{"head_dim": 64, "norm": "rmsnorm", "norm_place": "pre", "init_std_qkv": 0.0389, "init_std_o": 0.0483, "init_std_up": 0.0557, "optimizer": "muon_hyperball", "lr": 0.00506, "final_lr_fraction": 0.0, "doc_mask": true, "z_loss": 0.001, "steps": 6639}
Each number is 128 + 24 x the weight over its row's rms, rounded and kept within 0 to 255. Layers, rows and columns count from 0. Numbers have three digits each. The size before them is the row's rms in percent of the matrix's.

# layer 2 MLP gate, 448x160, rms 0.0558, rows 274-331, columns 0-79
081:157139151162090114149122126123138137151127108162153091138179122132142140116113112135117153144121113135146120109145167091103164122137124104149135114096128116144139129126100178170100122151149153101113138165135131126114133092103157087159141097
072:142161127129131151103136160099107142202132084155105163121131144106109144119117130104129089124103174162108122140113087116120121137100112157123113133187106124152111127121147145116099119154141157093133111100140090110111107103150138123070111153
072:147148108128119128133169108091164120129117172142116108111154142101118118113125137141112110108119074119118120135142124145145108154151163127114111165109146154135122161163146092141121122175106109102123110142115121166189140165083192145131137109
079:152149133122097163100132118149147145119097110140148161089138125121171122160122142152139113121127139124160095125079125180121135124132162085125122108145145130109114086120149121161156167168092138158105109140131116158121120107102182133129147111
075:098144149138095077118145105113180122117104132152141100136166110130121122143133117127135126131117120122154157119165099146099145080119115144120095156122139110104140140126115134104156117132142115124121156115099161131139134123094138121142152153
090:173108133167129136160111150116126147139111138118140137127147115150110082191138140132112138141098101116148135159114105132155134162115123115151110145147094086141119186131118108107125120135107123136117110130148131139114125174077180122146143083
126:120095138114109117172121111126148072147120174112155130106114113120113195180123115150111076118138161157143117124144176087119146153199130161159125142146114131115134127095178119089147146092135136140128117139139180146146128150148137124124078125
089:166134129120105107111130121130118135101163115109105144108104144134110083136120132127101151098153087129133144112110124154096100144093122153145159151151097119136129112151160142106053124144128088152160126157144113132125151140155104139148169156
074:145146130116176153161145144179115118166133111091124104129147142138147119119113080154110131185131158114121144129194086168142112183115125110120102154130121068112146091103142093133160090127111160154145154154114108114150108103141085124123152127
081:130122132153145114131118108152132107145097148118124142143108159131135156121142146160120144131160129182108137125098128123115110115157170153120113126157153141126121147132134142126134130164087117152051159141131118125116116146141172124154132158
095:090123158128129150121058112196156101097094107092128151110163109164102089097137115121133125117123116119165138130115175125105108135116105093136142120107137140146116126122133147149055126132110120102107111143106114162123124123104146135106129123
073:148161150120118141139129140111142134114123121106143108132133110097139133112123146148122118136154122128159112107160123088096100092114157095112124146139140183125109109140125100114176130175149176119124128133128153133130117073101170100126072125
079:122112109124136145135183092183128137101132160105136126129117147128162098119108146132120136170086149159113138093126131136150072159163150108128092134095141130114111153106096140139145130127118114132120101137109109142105137108112142104134122136
130:092135115140150142098112144110090140104114081162112125137126148120125099094144129138096107128128126132165106116117090155162098145085144139112145123120141136147104128136121140166126114119154078109121110156135094150114132115119148126126208109
118:120136111133128155145112108091127120117124162128137130104142119072191113134123099142094111167111103120109107123141175168141103124090115123106125129069102077104119155146110112153119117146111161140122139121129111144143139094141136119128136126
064:115138116125119128121130061126088157110144129146131121118129060134127148154157092107107196124149148130142120151144138163143126099128109131163106155126131158140123125149084131149132122107088138087130126108137124170123120137134145121118165125
087:116171097123172131143130117129126108140112158096151091179140118115134094131119130154092124111085139140164117154153103121133116110125130134157110158128150146143112111147111107134120139129121136189086139119136136132134107105125148079087126119
098:073167122148144162118118136098106126061134104095130160144124121122111184092128136146138122138148135130101144112086133145080101096127124153101128141152114144146101086145153172128118123132145122113113095154105148099094170109122146150154129129
074:128093123147125123099141101119111130137122142147129153150168115162149169174148129156136124131096119119116108135112129153144119109124094119156138133101131103126137127133099128119138126138130126079147125091115134070161113120123098139121075097
177:133133139119126091100166125084102118122149138138129081142166131125131116156089152134109124127088074150122132124155141132092142137162146125131119107088162151092124160148149125135155176135117123168163084150087120136154143152114139132132153106
108:088125122115114152171102134106137095147107147131118129125152112126129134124127136149154128066083094127168161173079131128155172127166108114118111122116137182120155109151127114107085115117110143145105113167126127138150122161117115111087136116
079:139085121080105109152129154178154103115133128112150115159126149164158137155115100131119143109124148131108109124100093102151161172122130142130119117070142177143146184114122175119130122117136134161147114108124144137123165067127129089106194136
115:163165117125143130121099157129112136103158121142134169106115102104127098150159127086115114108149042123138089174172091101087110112110127127115114128136116136142084137173111134110137155152127136152080149142121129115101163212121119126124140129
083:126120154102077097137136074125120117128126176126148094088121150144101151107084126137128150115117156102073135101105143118167168148111129126138144136144134131159109159137136119177089120114117092102161116147116105158106156108126099116123131165
121:135087116127177118121095159096153148165160114143134115120104145156122122156153105108163126102151100111152105118145139127139145142146119157094118133170118090115135151115139144104097147107118101152175110155137129079089116155159107124157128132
068:104092140169131169105105095127119143147118145153151133094128159149109165161110156146117068133138128108119166099138119139083122123131155122100144121110142178129180119109142142115079173111132081095155111148137154161108151124105148108115147134
112:120108086134118135131128180140165137114175116128117128110124168161099093116134163156116158088128123117115118122126144138102115159146183124148149138104103182057134137125126149142123140120105086126117112124107124092119166127119143141154135109
107:123098135153066109144078129183133124084142148134135085112119096138113131155123127128106174171136128130111123083124098126104120125097103154132132134149087164152135105145164106146117125058091124144152119065137135109147071068138068118173144105
100:064118149085095142125116118118123107151157121127135176111099121133146137146123129152143123124115127089140119097133121116150106134144165108146093161095168115084130087122135085139137095151144125104137111165094183167119158109083107123102126133
072:114104127110140132148134114139145101126107115089124107167165090121123129159091127164104123151135169154154139131092127121152115105134101122178150109125104110147152088094104144095131109149157163071133132124160150132173129136147148127130106121
191:138114100086156152152110092151157094107139125139134134107111120108131121096109090165158117131176146157144141141110134142115129167128140123096141128133077112115186103102183132106123116103126116100134165160108174137166149157082114133175153175
163:143108097144144134106138135135166134159118129131123156116156083110140179116133107164142136124098145110124127129149158122132104148109167149064138085099115154169112161125145115126135076135137121128136114103111131114098123127118079137090144155
089:130132140120108114128106117092157101112139110100136148123134144145101121113106162148120112155128106114110154126154125131107072086139193121146139148084111169116135123136149105135093123177162098129137132128123143131161099097073139168115119122
061:148133126136085103141122112141123133113185126145122066114124111137186124156129129119164148143120115132155148137176164132130163176129114103123086154137105137123140115130104127107081131087119125128158133140117112119126139144123128111146102100
128:133136106112153129147157099108111159138120140156125149092103121125147155096121112144097167138103126127143133072139112130140120103138117157100083164101117127150116096164151114162100103144131149099078143170146108181103185127120120117123100141
089:065091114151123124125158135129162112136129128119110152126074125130129138106143118173166109145126130120127146136086154150136156181091153153151124140149124138176100141129113141169130118107103125084147150142190139150101140105130126143145119140
066:144144149125124177145121164134145113135120117159136128116147126137150136112119120146117081120120129086094186145114107098139138132092152100117090133104132126131112164127143070119126132126145107114125108144153112121151101096113066128133125123
121:123177152150107137133126147136132103124127134160091152131114178124139140154114139127134151119132169112124130150095139114147175139059086087184144147128133149134153131128109115135117107145129131129149129140125098151133114132110132134133151126
084:162092141162137173126157153114129125148107126091163145122131179148141119143193074140107084096099138086108105097148110127160141081097134131097081150149150148126078121132148137067137129130113151108127128127147116142127174128092114150149133077
131:096135142132159107138155124137131165140138156155132138108139119088176072067129116139127105105098097104126090118146122158136119118135108145117130173119133137119072133140125052109124165117153172128119115123121119140127170151091145144127128066
065:125094120141128143127138111118115123129157107132128121117115158152154084127101122107168105140134117113156120121120122152093122097107084116110108122105081126063090118138106052131129155126142086131139115131119136140133168134130173140087130064
094:139125132111107122111137126181144147094117095194142152118113149151111130149128167170083104128114079134101138120113148134132152129126143119150079166154120150142115164110154144110109134141085109144075174134153130120138143161095146136136166096
082:108112082121144140135100132138107149119116170133139086120149106117155132150176118118124119152150147082101138105113090139143163133118098167129108124186100108137138136124117099109125128130115165144133117110112128147137083176094144134135099134
054:123110109165138119158121108106133123151112089092111153083145133133175112141136122108118154078147117116100091133180165109113121106088128136149107108121151070109113123129114148112109124114160158141093112129141132125126153142091080155093115103
091:125101121131129132114138158151126134109105123101118104120143140125099118124126139145137102122124145108140170151119094159160127102134154133134140172188157142110157152073154128108143125132114128114129109114130119142157172162082150154155149141
092:130112097102164146157156138109116120125130107125108150124113128119107108188139150172109121137133090131139148138173103145090114144115165123133145128101143114128108109148124107170079131113101107100125126152117140113153155191103123134132160121
100:107129081121142125147183142083139127164150093151123162115110147128153109116139119152111154102090142107086133109136094115103157133145129153123153143140121097097141125135077132151160140124111153138140126054139112126184132183134139127104133105
055:130136148124144142153120116106124136154144099150112150129126129140106090163118126113171144132165104138104118157109133133104111116100106158130118087126134144131112149114179104137113097153149127147108127163057142133121131173139169151116099117
094:097110142119114116140152126155122126126116164113107120131105132122116139132108115157128110172143118114121124175135143119134090114179157137132104136112176151126149110132102187124166127148133144077109153136109164113144113105120138138131117084
085:174106140121116116127138103094127121167123104087139111126145126129116097109131165098147163127121120123170135131117163152134112098119140135146188161116087123109137152184136104106125142093108095118111107135114100118078140101083115170037130143
081:110126131127130135114175143101130142128141141147181153141098144098176144119146144113121103120120151164131143112144144113086098155134113118131143140157104062151111136117132153128150124083151155139098093101115110119133090108173135076120144088
062:144123127171094129135134143115148156127102126140148129107156160087178081143141155112083153135104105106116102164092121099154125136136102149136118151114102122128126135144122095136128172124146138143108109139127126164146144134140148089169126119
097:106126145122150139101118128118140137156147203115071131108128116095134129145184118119114091159175136118165149110136083090096113137144155171137114116150132116125136123086156092151133132121157114105154116151100121103108120118109149160113121135
078:123153137154123083143125132154149137149134117123188114144118109133119097142101112126093095089127110113118086131161127134149143154156128108098110183168110126135096116118145156108124130101100102157091127132144115136129143111146113122135142145
090:143144140116123143133183154100141136134146150123125114158104125123100106142105098088130152132140106115097104122135101130100093146095092142118128156105107098152096140091110100150106120127109131137132123086114134204178087138175117124103069144
112:153172130139126147143105121117138072112094126140130134134152086129132100120120091121139091167099149125141132131147116125128167159167116135123131126123096161102111159139135114101143104177114149133165115102102141087076105156124130135191145090
096:091141130174180098087147146070152148178163105128120131134104147121144097121131121114150128129109140091117126134122142129116144138111141164085142166162111104093165162103109147100151140146097099108119154088148103142106106131174132148116138114
073:139058138109107147125100124106127144094151163166130127122104132127089110106140132105135106159146173165125109126118101123088157083127133144084101131135131141140155106124164134169104122124092126133110108117120120113099105139110151135158145102
# layer 2 MLP up, 448x160, rms 0.0554, rows 274-331, columns 0-79
089:155159119069157103100159148142117116114165132100126146128123164112130110107149140135150072117128125108091095148078104122124098114123169134113183133105146127114120128146117176100163113145123103126169103102128099161109119105122122168121112165
070:096112094159143131097103138136116145151107100135112100114144101120121131124145141141161160178125181123150118112106127127094135149128123123111105104127118132138148128170144163130079089107158145119144136113162098147155104088126110116087103146
076:137127148124115148135167096115125108120114113113141158129114100121095145135090123153104110104107115129152144093100125135109128135110101132128070180114138122144059134131105108162145131187111087119110123138151125166137150159095109147104101116
083:178130116133153161134108167160105134121123124148146166110114157107124141078118083144119092135159093091114101087103115146158096104124140146107108110113151092104149094117161167150101142158117124139100168103131118166115124133110157096120119115
074:111131108084141112127118075102093133147117111122106117108114104135149149087124118179134147145123156089148089103088152169130172181118120184078150152114151092109147140105119110129143142088147186115136132122126150141152137104156106141140158139
090:141125113115165131138110151159141141161137107124128156110104156115134162103070111136127115123156147132153085141113156146083146110149132139155141100131111138121142118138120116166163137125117119091145165119123155124122098091152092124091121148
126:058123132125109165099107151105118164106098071142111129124113138158101141103137169147152101105128138108160178133122093154105106119068139135072137129133121132188103123135124158139140124157130107117117126086126113143121128116085168144109176145
086:165098081176121141117167144146132155150109127121130072109120104111129132101141111083118131176093125133120129106136174137152112107106181136131097103115181096120116163125145149112150128133112163130099133107139141139141103111123113119118145125
075:138129118176081131087154164131114130108121124120114155153129147158124138102155176097140143159113082161113100138101153132154115120156152143140162120104117155136094162126107159044104133127109135122120149115145124142110100180176133165104116183
078:095144114100122123153126110113119132161074142128148101092114121094140114133156106106134052113088113142136155163168111160101120172139099126139132131104116149107123114135138116064133129135152124109125121161135162138106106145157101110132157066
099:144111100107143123126199113083127153165124127158143117145088135114141157146074143132105122169139125139102133135141121118151154128147149181108081142123114095118137128126131132135186130121151115138165163124138150108134157134128155087148134152
070:148155123106126120128140138098129146092106125077136123119112069089141113121117123137116113125169133136131112114157128095105123088121133118085101155138127141141127143112141082089143140179156160124162123144116158159109128111121178107111102135
084:092152153131091105099137145100111145141101173158114074105120151100087120140167129134109064119114131131122121141093128117122138132124146133107124157149156116136103102132122203136194124107156096105119117148092125118132090142130158119093159106
136:114143130136133147119141139099102142078120068168101129118127142139093097101144130144112116113133108112159146103110142159130125120076148105080137114155152157144110134156115131138140107153120100114134118160133078093132105121087102092155171121
114:124127142119130114145125127108120137134152180103111139126161168084170120129134115134129091137106124141110152124138153136128075120080129118140116137080120091120127169156094082119134116140122166114083157081151148122145120131130125140079094120
070:163108108151141122111180134150087159133134108137171123109102123135118124090137138152147174120166099164124110134123120153149161152088135123093134106104140154130105132139123103116124125155119127078118163149128138144155104154096127131148105160
085:177116145091077141140136124119134124118134089152124140118149118158124156121092130098163124130112119132150110127089131103148153153132131100094124056166136125114120148133149131147167101134109120114146142163094136130115109099099126145173142131
102:085120146156140110143125132128142127109142137103094132159157142122115156091151097130132093075154129103099127130136114108092117070143080145116126120137150159134112068139111155144132129130110150142120137129134158119133145141170142139133098137
080:129135133085101113154199140158129119149140122068098086127089122119123139105085132136136136141148146146141136157155103099098157136140088125123135165136100165121146112137130103119097117126106131151104120080144168147102137159147178159129119163
177:128168093114136155128078144171122133124130140097104142156113128102123122101156095116138125150138182100115124134107111110185136111087115128121133140166132101144144085160083135133095082135137145093110178125179123106118135114135126138113082146
105:122146119148146148124108099150116133118155132103142156135097146112105106136151103117100111150152130148104145131153167147116117131118143163136163156138123115129133098094134172135151129075173119093162165092141148113123151146126109136184098156
084:096115137166125139148120126086094093116140137136114131141142127132137140115128159138146115164137141154157125118104170172151115112114172140110130148174130106121149112108147061139100128153132170123143130112171128139137089124114143149122071138
118:136142117117110089110076109140142138131171109098141121100106075100135113078130124131098149104114150127143089139142076096092141097101084099131122128120129122119118103139112136135143120136134114143121133176104136137149149160142093119140129151
080:113108152099093100149150107102116111149126148149164099098142182152132141125123130124155147114101160125078155098123131111184168150113134127143109135133160132157098146126151128157109127123126129094160128125136119134118141131138132117123120147
111:103106104098158134143103169103145148160183126130139128143094137140135106123146118126174137088146117118165087134105109102121155125135112159110125122173100115123128151109135156142103142109097109143167119132131138084114110161157123146139130148
072:109109148155137107080121136109112159157131114146124139111133171126084157136088152123156108157108111100130163087144138166116135150140157145096137138105167132108147091152105127176112171121108100123126115160139142133103205089137159098122142142
112:096127107142144127123119156111125131134169130120127144091105166140085130095144161132109127129120157153122157135137115131095102173158162129174172150093128157085147141139144121136143132092127081139100125128102145111129120126112139141137142102
107:098154114125158134155185143085111105132152095139113148137128174125142137105146114126149117076128130130117111139079106111170110079163153134152144105135158107095103152134105137113141141179140102105111125169101120141158159153133178142087136104
102:173113086176158119125109135128130150108088122130119098129156119138119119159155130108110121116132149182138180154116099141134156126117080142110153093174099150174124157119122159122146161087092127165131170097141080081113114161168123126132126133
075:109101144126177119178112163148140135147134106106115097138132145101140104163139086064099132109103094158077133135136081108143106182157154095139138131090128123112146149118109156111102144112092142109124157145126113099162122142114131125102124119
174:100108115175112144098149126113126144125085127118143108094127106184121135123133158125122137131103118114135103108131134097111135097134120119136117127133170118172090153132072133161122142180117121139118093089132086163075135089120114139071111112
159:126134113089105139146132141119107100088114095110162094114080151185124078140121118107123106121169118162152117149116121146121149129151091122164103152163124099125145107105115153121120169127120132126108136153135134121165142132138152147146120111
095:116157139144140121157113099113135103118099121136169101104126104139129129095116133107142129126141147120128129124175156120111137101090107119102069103105135099148137148137126135142146119170163113111122152151132126144146128124170118118130060108
054:133115109112123109117148176139151074127100122122098162133154080120166142154166116112140073124131092115156117153151117142123105108149112100121139158141168143140107108092111120120138145149145119106177191152141101143134116120096167098159154116
128:145124114105160147129143104126107181173141181147093127106112142114131159106115134129119137111123131130131157077150094132141103095142117143092095152093138120139115095151140099145107129109143142084107141157147110177101153126160116099094080146
091:189169112117136123157123109156105141136126125163143081110168139109132137119106121095100124117140106120137109113143103124085087122137098117117074128117113135099125137108176109111112149150121120139113090102071122148165134139111122124081123073
063:113120090134092113118129103142119104159143148123094148153144127149113150156161087159151130081100157132081085153135109124131109094098143129121141154125140093119103130117154164153120101133169099128138178114117109122108137098107161178130114118
119:110155155134114146127131141116157100111085115148115167098091186139122160146103139129148135130163166120161138149103117117140151157067086108169155154142102159175149147078123153108114104138131115148140129135124108167122129124108141147153167124
084:140144110100119114147105166129118113163118105136180130114113087163081137132156135086077120134117097134129070121101130190139125115135117106120171144148111146129147146132147118105141125116113116171109115129114135128111080116147137149122091124
128:098121129105132101152166135124119156127169142139124146118131128102172070085117113127103123097110132129133094150168089143108093107133091162122127174116107132118069120142113091124147157137135158139092128112123134155162167142054112137127137064
079:160150100145100154122116181132113106122079122153132138110149081119108210099121114178118126130135138127119144163138170155163105140161151118101097135155153116170140111120165129134116125130122146122135129110155119159132114141126113135166112156
096:101156193170141137098143154112148128151120125107132089115134113136114157109134099126142122137130161129121100118112106122097099151090128128111168121170107161141089117131121142134135133149106166152145066114117126110133141120114087133125127144
083:157121146134096137109138110120123105129112130146114147143147153117166069127139172129182169166155139179126112102090119110101109124165088112133118103100126093123119126153144128111144127159157124131153119138123123110143115121123146114099112112
054:117121117111147070130116154134122097092110142136144131124131134152114085143114150109085142120160143129135114176141119118083167167178126153149130123123150159130127129177104103096148141176105145127115120113117146164130161133116140134120164094
087:143101122102156091120160108146154147126123120160133149090149110123125076160136123122143100124137161139123148160102116149126114136132111116146145157149156165096179149070132137132116117152124117105145114097161103146119110159131121120151136174
090:163119109113142125152139106119148149106158146121112125138112136105146127141134164084124179103142120128114163131143098122101164119134140143183141134148085166111123119061130131158145138109165104099150145110135135113148147133100124141164121129
095:130115094113136127143162119132128161179122094142122144127121130108141073146132110129094148117084155100104123129154137124066162137133123147117122171160118102097139120104114140123167153108097101148103159097137112129138149171142150152089132112
055:108114107132097106146094142175160125130124106102146123100144131114107139126097152146139145138113156092128143131148143135123131129154151110125134127134113161152103092154093119111172167126103139086127137107207107072150149114118128122095132124
091:081125062105144168116148121091110096090127163129138107084090141113117155114103136140143134164174140128139076166112140120133078115141138144145133115110182124109115129138105162131110143095115112135103105154118128156161141100116143124126139112
084:127101129144126105179082151158138131107133155091086145121119131141098119138123070094123168123117127093120137119172135118152148077113152132122083146118136156138124092159130130105167115173099117094157141134136117166101113127137130114124129121
084:114135151133138114114158157131126102138137109089144120136152111117127149199133144135171104140156130148147141080158144161092146098107146146174115134105140127097143107118112102144101140102095170093146125108134159149123167098129107131128118116
064:137106128129136151141129165152142106138121098163101146148129137154096159130088118173143144145132113142125120102098138115116136124099141117113125102119108114119143135120124153130095118154125148134093160157139116137174136099111124168102140148
088:142117092078137106145093132131086126095094094142164124160111099153122146150108110129192141144064113135121134124132120142162139132111082136107109144105110153160142112170109174093127118134100127144086142101131119170112157156149096098127148137
072:125101095120107110118153134112130061130152117171137103141141140122180127143151117138127111076138134153151100111147104135104125109100095162118103121108118133157171132137143145122097141100174140117129099121128118139110136158112137147123148154
096:156172125137138112129168187129147111140152161130132133144121143123130146174176114068089147163141070113081113113134110107126083149090120150125115147127101132151073112103081131122104128099129113163144165132103123165132117151127115127141081135
117:132144180117123131185087091091133107108120120118120127125156108114129104131160129099152135120121129120144139146150132122100152119114135129181100112080090214086132158137116097117123119139119152151150076106108140122097131146109122147174140103
101:164134157117049138172114133176092126081097144130143136122141105146085172135158128104100167139142092147130111121126130154144112117139116089168150113124128155149075103149137116129123107129164160132130081167117147116141121112094120118145124134
079:158158074183129127096127134138161078186145102141146119153172116120124111142153116145107137121122081128112112108147119147178137142151122131114129167106142142140151139112108179141149130079176119150115128109101136098110107129174111164175125122
# layer 2 MLP down (transposed), 448x160, rms 0.0558, rows 274-330, columns 0-79
093:125155117156153147097133132152133086141148147142082102134104087113127164112157200142099126118146120133110130153129076168122103136091172105136099136140129143153173128152094118145115113169176127120146147129129147115101152122185141144147115104
072:154099167140140135131188124117134125095133167133107129140121106118126119136166135111152168100148099112148118141124114109166105158195137112126132087159149149102097118125128115099113163130148136134144131137138128129106133162085094179133108114
082:125135160172138147129113114102122138115130119138170129156144121117105145082098169165119117132102122139109112116146126131111120122111137157111136149116135074129100121103147132113155109139119161106148102147137100129133105114099127111147121107
080:100138147147088127080145131132180137126127117122136094105117106092118145103073127114118136099132106133138135151118124149143110105115125078152128099153126120103078125150107119133124135159106138133085130115132126162095087170122100147146099116
083:092149156095146062094146153098108102173138134101086106102104092106114165146134137139084158174118138122156134136100143172152166150144152144077135119127162143109114142118128129141161163129151122137153156142114130101109109129109102143121181151
104:117141084099134124082121153174143140161122123113162105101086117120094154144104090141158096119142136117122144097146168151141167080151131130114116133149131144122142105100098119185142159111168050102113171106123158130100109139151139101095107088
101:116104141126141144126137122117109104114073087107143108108138151131122132146112121143117107157121124157114175160119129162094076122072143140162132176140094127167102122108145166134141109109154118135142090099125117148100133142128118152124119116
092:146127112137119137118098133099097125128110107059110183092116155111168119114128131123095135136115109102129128121108097148129104093093188177118118151135138153139108127178129122122138129131111069146136112068167144126135132090119110153168164136
073:126198135172094126122147135102116104165070125126144178120132134129136187121160186127120092139140124104103101099139137089096119119139163158118121114110101170155142105138178099129119183108154122162161105095093137115091086139119119137145122144
083:160138091098160083143138101129160060104105130157120093146131128133115146097166149162107147135164122091125139141098144121121156115154111129100095143179175120132169124090118130141127134122077124182132091121171138164161133096141115110126120134
094:131113149122114100149144134113175120161090095128137135115109137126114177136114105126106104184163096127105138131093144156118133151115090147129118155133091132161102179106145097142177125118112137147157167122111120103143145116098113122132140130
086:122171107090103135117134095148101172092144143092146131132118103112153125160162150107114146124112111156098116110126118096118118099126121115139143088138140092100101120131119107162104130133197141099115134121158111098126102146108071134123076132
090:142151124073094117104169097086128125141136154150166125113140124119128132142133136124132133125096096140110103115174123139145127197125117173128091190123138088109165135113100149130117155151153133093133123138138147148078136139145122133116171094
120:127144129145090142132126110148140130124155182139107128126104143119124138117110141128135115111142129121143097115156136107129187157202131122130120136114125130097153131122139129122152151098119102123120148104142125152121131121142103128143109126
110:133133171149110140100135133119108159128124134146079135159118165128153128113128129142117118102110081122122103122148108115135058142095117135121119100100181131117181122143080093154099120149130099097144125103150152099126128157148120119116089100
073:136125127107123122143133142124094123143120160106134159125103124145115168111108129105148161162136100125121070153120087063109127128150131111123134168160116104138116123165112100173128158131160117110141092087114117092129113136167165110141139129
095:143133150118118150135112126161120118117122112167135157113141097160169124082082132074181136135099159098115140136154090101112146113123145124134119123164126132150149095134109144124161111119074133125159143124137105103102101101164156119145152150
105:108125178143109171128098146144124180129164126088103146168111139138088160086155132129101111175131142107078145137108069127121106136115116096134111088127166128129146153162102128110152141089127172118100102120112107109144118126116067156121103103
079:129134091117115137143145113098144084129140121173110146105096115159140133106140139148107116130103151102073144095166152167135155112130168122122109086092073117118116146116151136125116142139167122105149151120109148133141142164147121121142123130
122:127076122109129101121158123111138136134087062156181153079119092126100125100165107146134127125137160139118168115140129170108144105117147131110133143120078116176138144056171124141116099134118107165117121137149122134116117122116137129133125150
105:133090125131138134165095151145113144113151081161095127112121138111106130134133126136116173164165138091091130134148169150143156127087130126122114111113108102108110122102155076190127127123106084091126114116119136131138127125143077130189109078
111:162133068161148071122085153097159094184121115130137146101099148138153133092102140121087131118130136113099105126128123136103144132173107119150124171115073111132109118118123124068153123147110143127119101122092101174174152104147135083134101125
122:155133121151115086116094142104136127139125136091130141107135146094107173141198082107117138121119090102115074125131086102120131098126136099171129117123109129126138096191104111124114129133181147136111091121096137118119132151126128102151120126
096:103147154107139172125118136133128116127148122162123135168134145124080113106178096161142147143128133128127127098156155142119122119121103124126121135145154104109125084127127141100122164111161174124125151129082131150142110071152147137152071132
132:122125131129128147135115133149084126148146144166126096139165132165160109079095092109168130107113143105130103138108116109101145141145116131135138099153112147110113106161076154115120130125130170143118149098131156134133112183160106126164159124
081:129159135116125095138130150143160110129126139098108134152160196125157147066133124136085117125104152089103128118124148130136097118130126161107139124100153109110145125178133103118151149139109119131132118152141166062120148116144117122140146123
113:066105098104178167124139131136126164108151135156126118142131153154138170141185135153116120116101125152126157092132127123110132135122144091140103129144104141060116131126106114122121112128128091164123137148165116128137154115101147117146117135
120:121156091136210088162145119122158141141140104139121101147143135133170122112115118112122134160094098112148126145120102118121126124138117070127121098117137127113110135099107102123145138125100124133155113134133154081144143180105105115101112159
108:171171135155107119154122127102120101094047139168149091126152146167101111142163122101131152127139133139147161143114142142154124176130144114103113076150126097179131125123107149124129136132162120133141121137113136153108077105160130124124157173
082:134142118123100099128121111141127154129155111121165103141130080095110083089097168161152106102145115092201115123113157102131115127120158160112168083103127136144098120132113127114127141134174115108069154112129158123098136132167142133139128063
131:100086105136127122107136107129157114121065105107181124045113099174128120132135131127149141142134137133116123110116160170092151126130138108144122137158115122187115139089156130148106160139106139170118135102114130141152121124067139116115120127
119:131109117076141165131160120120155123168096085095194138092137127181123131144102131169104109130103157099118168137125154133124136119137088109130102145180103129177096181104112127075153110103125117162125153151141118146116124138134142140139128158
105:118195127135100120154129092135125117126105114158187135124132144127090132099155093105149132132097136116072133142162121142142120122116132130104130091138151147141139146164113127132098097143176123082103176112120131168145124092156101128101115095
072:116143126137131136126146113118148121193126139095154146142156147149118077122119110121136140141124129120166179163121170151109128100113124106149143096105175106128115148160172108109119107142137137106104137157124178154115102148144150120127138163
117:138148154117106133105116154113151133069182140137101109178111159138136131108118139152146148095132153129068130128123081113143079115127132147144099141108159126115117122113138142175125162110133166087143153127180138127132138109128150094083174118
087:113125125145157163117121120149129102172108100156124136108152106107134145127086101139105095131087097174151127122115129152149135124123142117122138143122110121193157146128107128157107129152066133140137117134153169167133148099121099130099167135
077:120124111107130115168104133155096142125104137084108121133111138140157139108144104157166109155143148136148127113185133107102130106155175131131168101105156127116117144141178122141154109180209111135118132105140125122153133119127151112107109106
090:186134126147122121135124170094134149107191183111111115173114131091131127150115149083164127152128169157122094138132159105147141142122120117183119120120142119074112099170094121113128126119128123090128164105132141123135113136121120116131117129
082:174105117084156150125126132113128123187122095123142143167164123141161125151164111124121135144120106168138108095117147180114086157124130082126099088133114102138150152110137136107072160119111129162106123119129141124139128094166138117148131152
120:107147101148133141105106148174122117132120166138157123094123087077072101100130134153108146132120099149162104126161082102173110131133111098139086148114113126084151135130078116134142162114132121145125112122138133099095145138094150132126090128
082:128150109103145109119176154111195109136084112149138108100096135118153189168106149138098143114137140136139132143131154138155120142133143102093121112154164130165156158142156134106111131115100132150121134127159148153138108117126113149173111147
099:161146094133119113116146138147112087108141101195122126136173151097092119092153120122099162113132099096060123133151100141137119117104105112173072128155142089163117136122165179112119100146135113121119142143120133147139109117124163118140150141
093:073129112133150106124113137084117119143130123135132087131099161152205135128125144109136149154133139128147121134136126129104130095187123092134175150106129123145129163162097141112090105143189132114162139140111101101125166122080151103157148127
070:122135142135138131173162091076138150118151103156142127093176173122113118096167128115150081107143161129140114127157113143147162101160117125124158101165144138117140153187118130099101149128139148148138114101102150161125138110139149102119153132
101:126109132103134130110176113139151146101114135107116123128162099106147121193108130082137120101140156124134121086110099164152100147105113116096105137148094162097101119087137108126099089130104154105118117111125150136167144130110092172157114121
099:126107098132101129132108126113127092120087129119078116108088137103174112128118106125134137149159098104123120075163121123139168140081127171132106095158125131112117120077132103142153134104187138113160129130152117145090114141137134132184111122
102:088144099119150153168106114131136126137140113162135121127150129126122124117110144121110138160105149137107106138107166126088147124118144179102152154164080097079102109100076130096093151128132147123169123115155123115155157110184122141146145135
070:122109126151119111145086088102128125160127130092146110105161095114144160118153124123094134122144131129148142103146143161092159105134169126095127156122157129155131141125135154162148142091093168093132126162130102105180110077146099099123146150
093:126113121110135162088117139147127115156147146069111140135108112120146119097111103136149120149120144150140069177119090104151102145123149101140178084088176134126138151131130169116104180113136129129098118122149099149139115064130100117129076135
089:118161140165142091101101106147095093131135154128051162086141119124111129125148077126119116170103129102119132113104135158126127140117164144126101112143118145129117104142156116094138097106115129126113111126109087193096076148115153137115102093
086:114106140160123148107180109155134151107088130161105154163115151135144092135135144104080123158127118166099121145116126132153101130151100125105165114126113141159140153145133116139129093119111122112120088120109088091154147122147166101131087176
072:127106149129140151146124122126152155144105122097106165097138134142144156149124095156127163127162102146071113124112133114162126129143147167165170102157146168145097137127142162122130128097117123101115136100133109162104119112093105136113129112
101:112084143097164120158123105108115128122140086135175096136148156125158122114076147103118172140100144140105102157114173167143134123101142134184141136124152124169099138102202127087123117107103131142101140136112111146114123117141128143128150148
085:139110125149090134136127115117142157161115121102150138128187143177127134148140155154115120075148130115153139138130150121084127136119172157132126112160122142090116144125081153078103166147155177117136165136158183121122109100160151150125085149
108:138212084112064116140146141121148113108143160138141137162120168109120159114161138088103116150147142099135084144083103085118124121109111194142145128096099124152112097133112133091154121129132133129156134117122140164119138090111119126125104122
103:107171167148176127141112120160144157110146123133146140128102154141132134089122120137133098101116107134119150178166103120129137137116128130138150129083109126079138132114129142134123116134117143148127128120135167113113121143141133135189140109
108:122126134130079173102119099105117141141138124106114119144126131124107138171140109135109101165126125136188157108130121119148116082137138113144107115096150109172161101128176129118143134073146132124106123111118141127175116131064153134119117100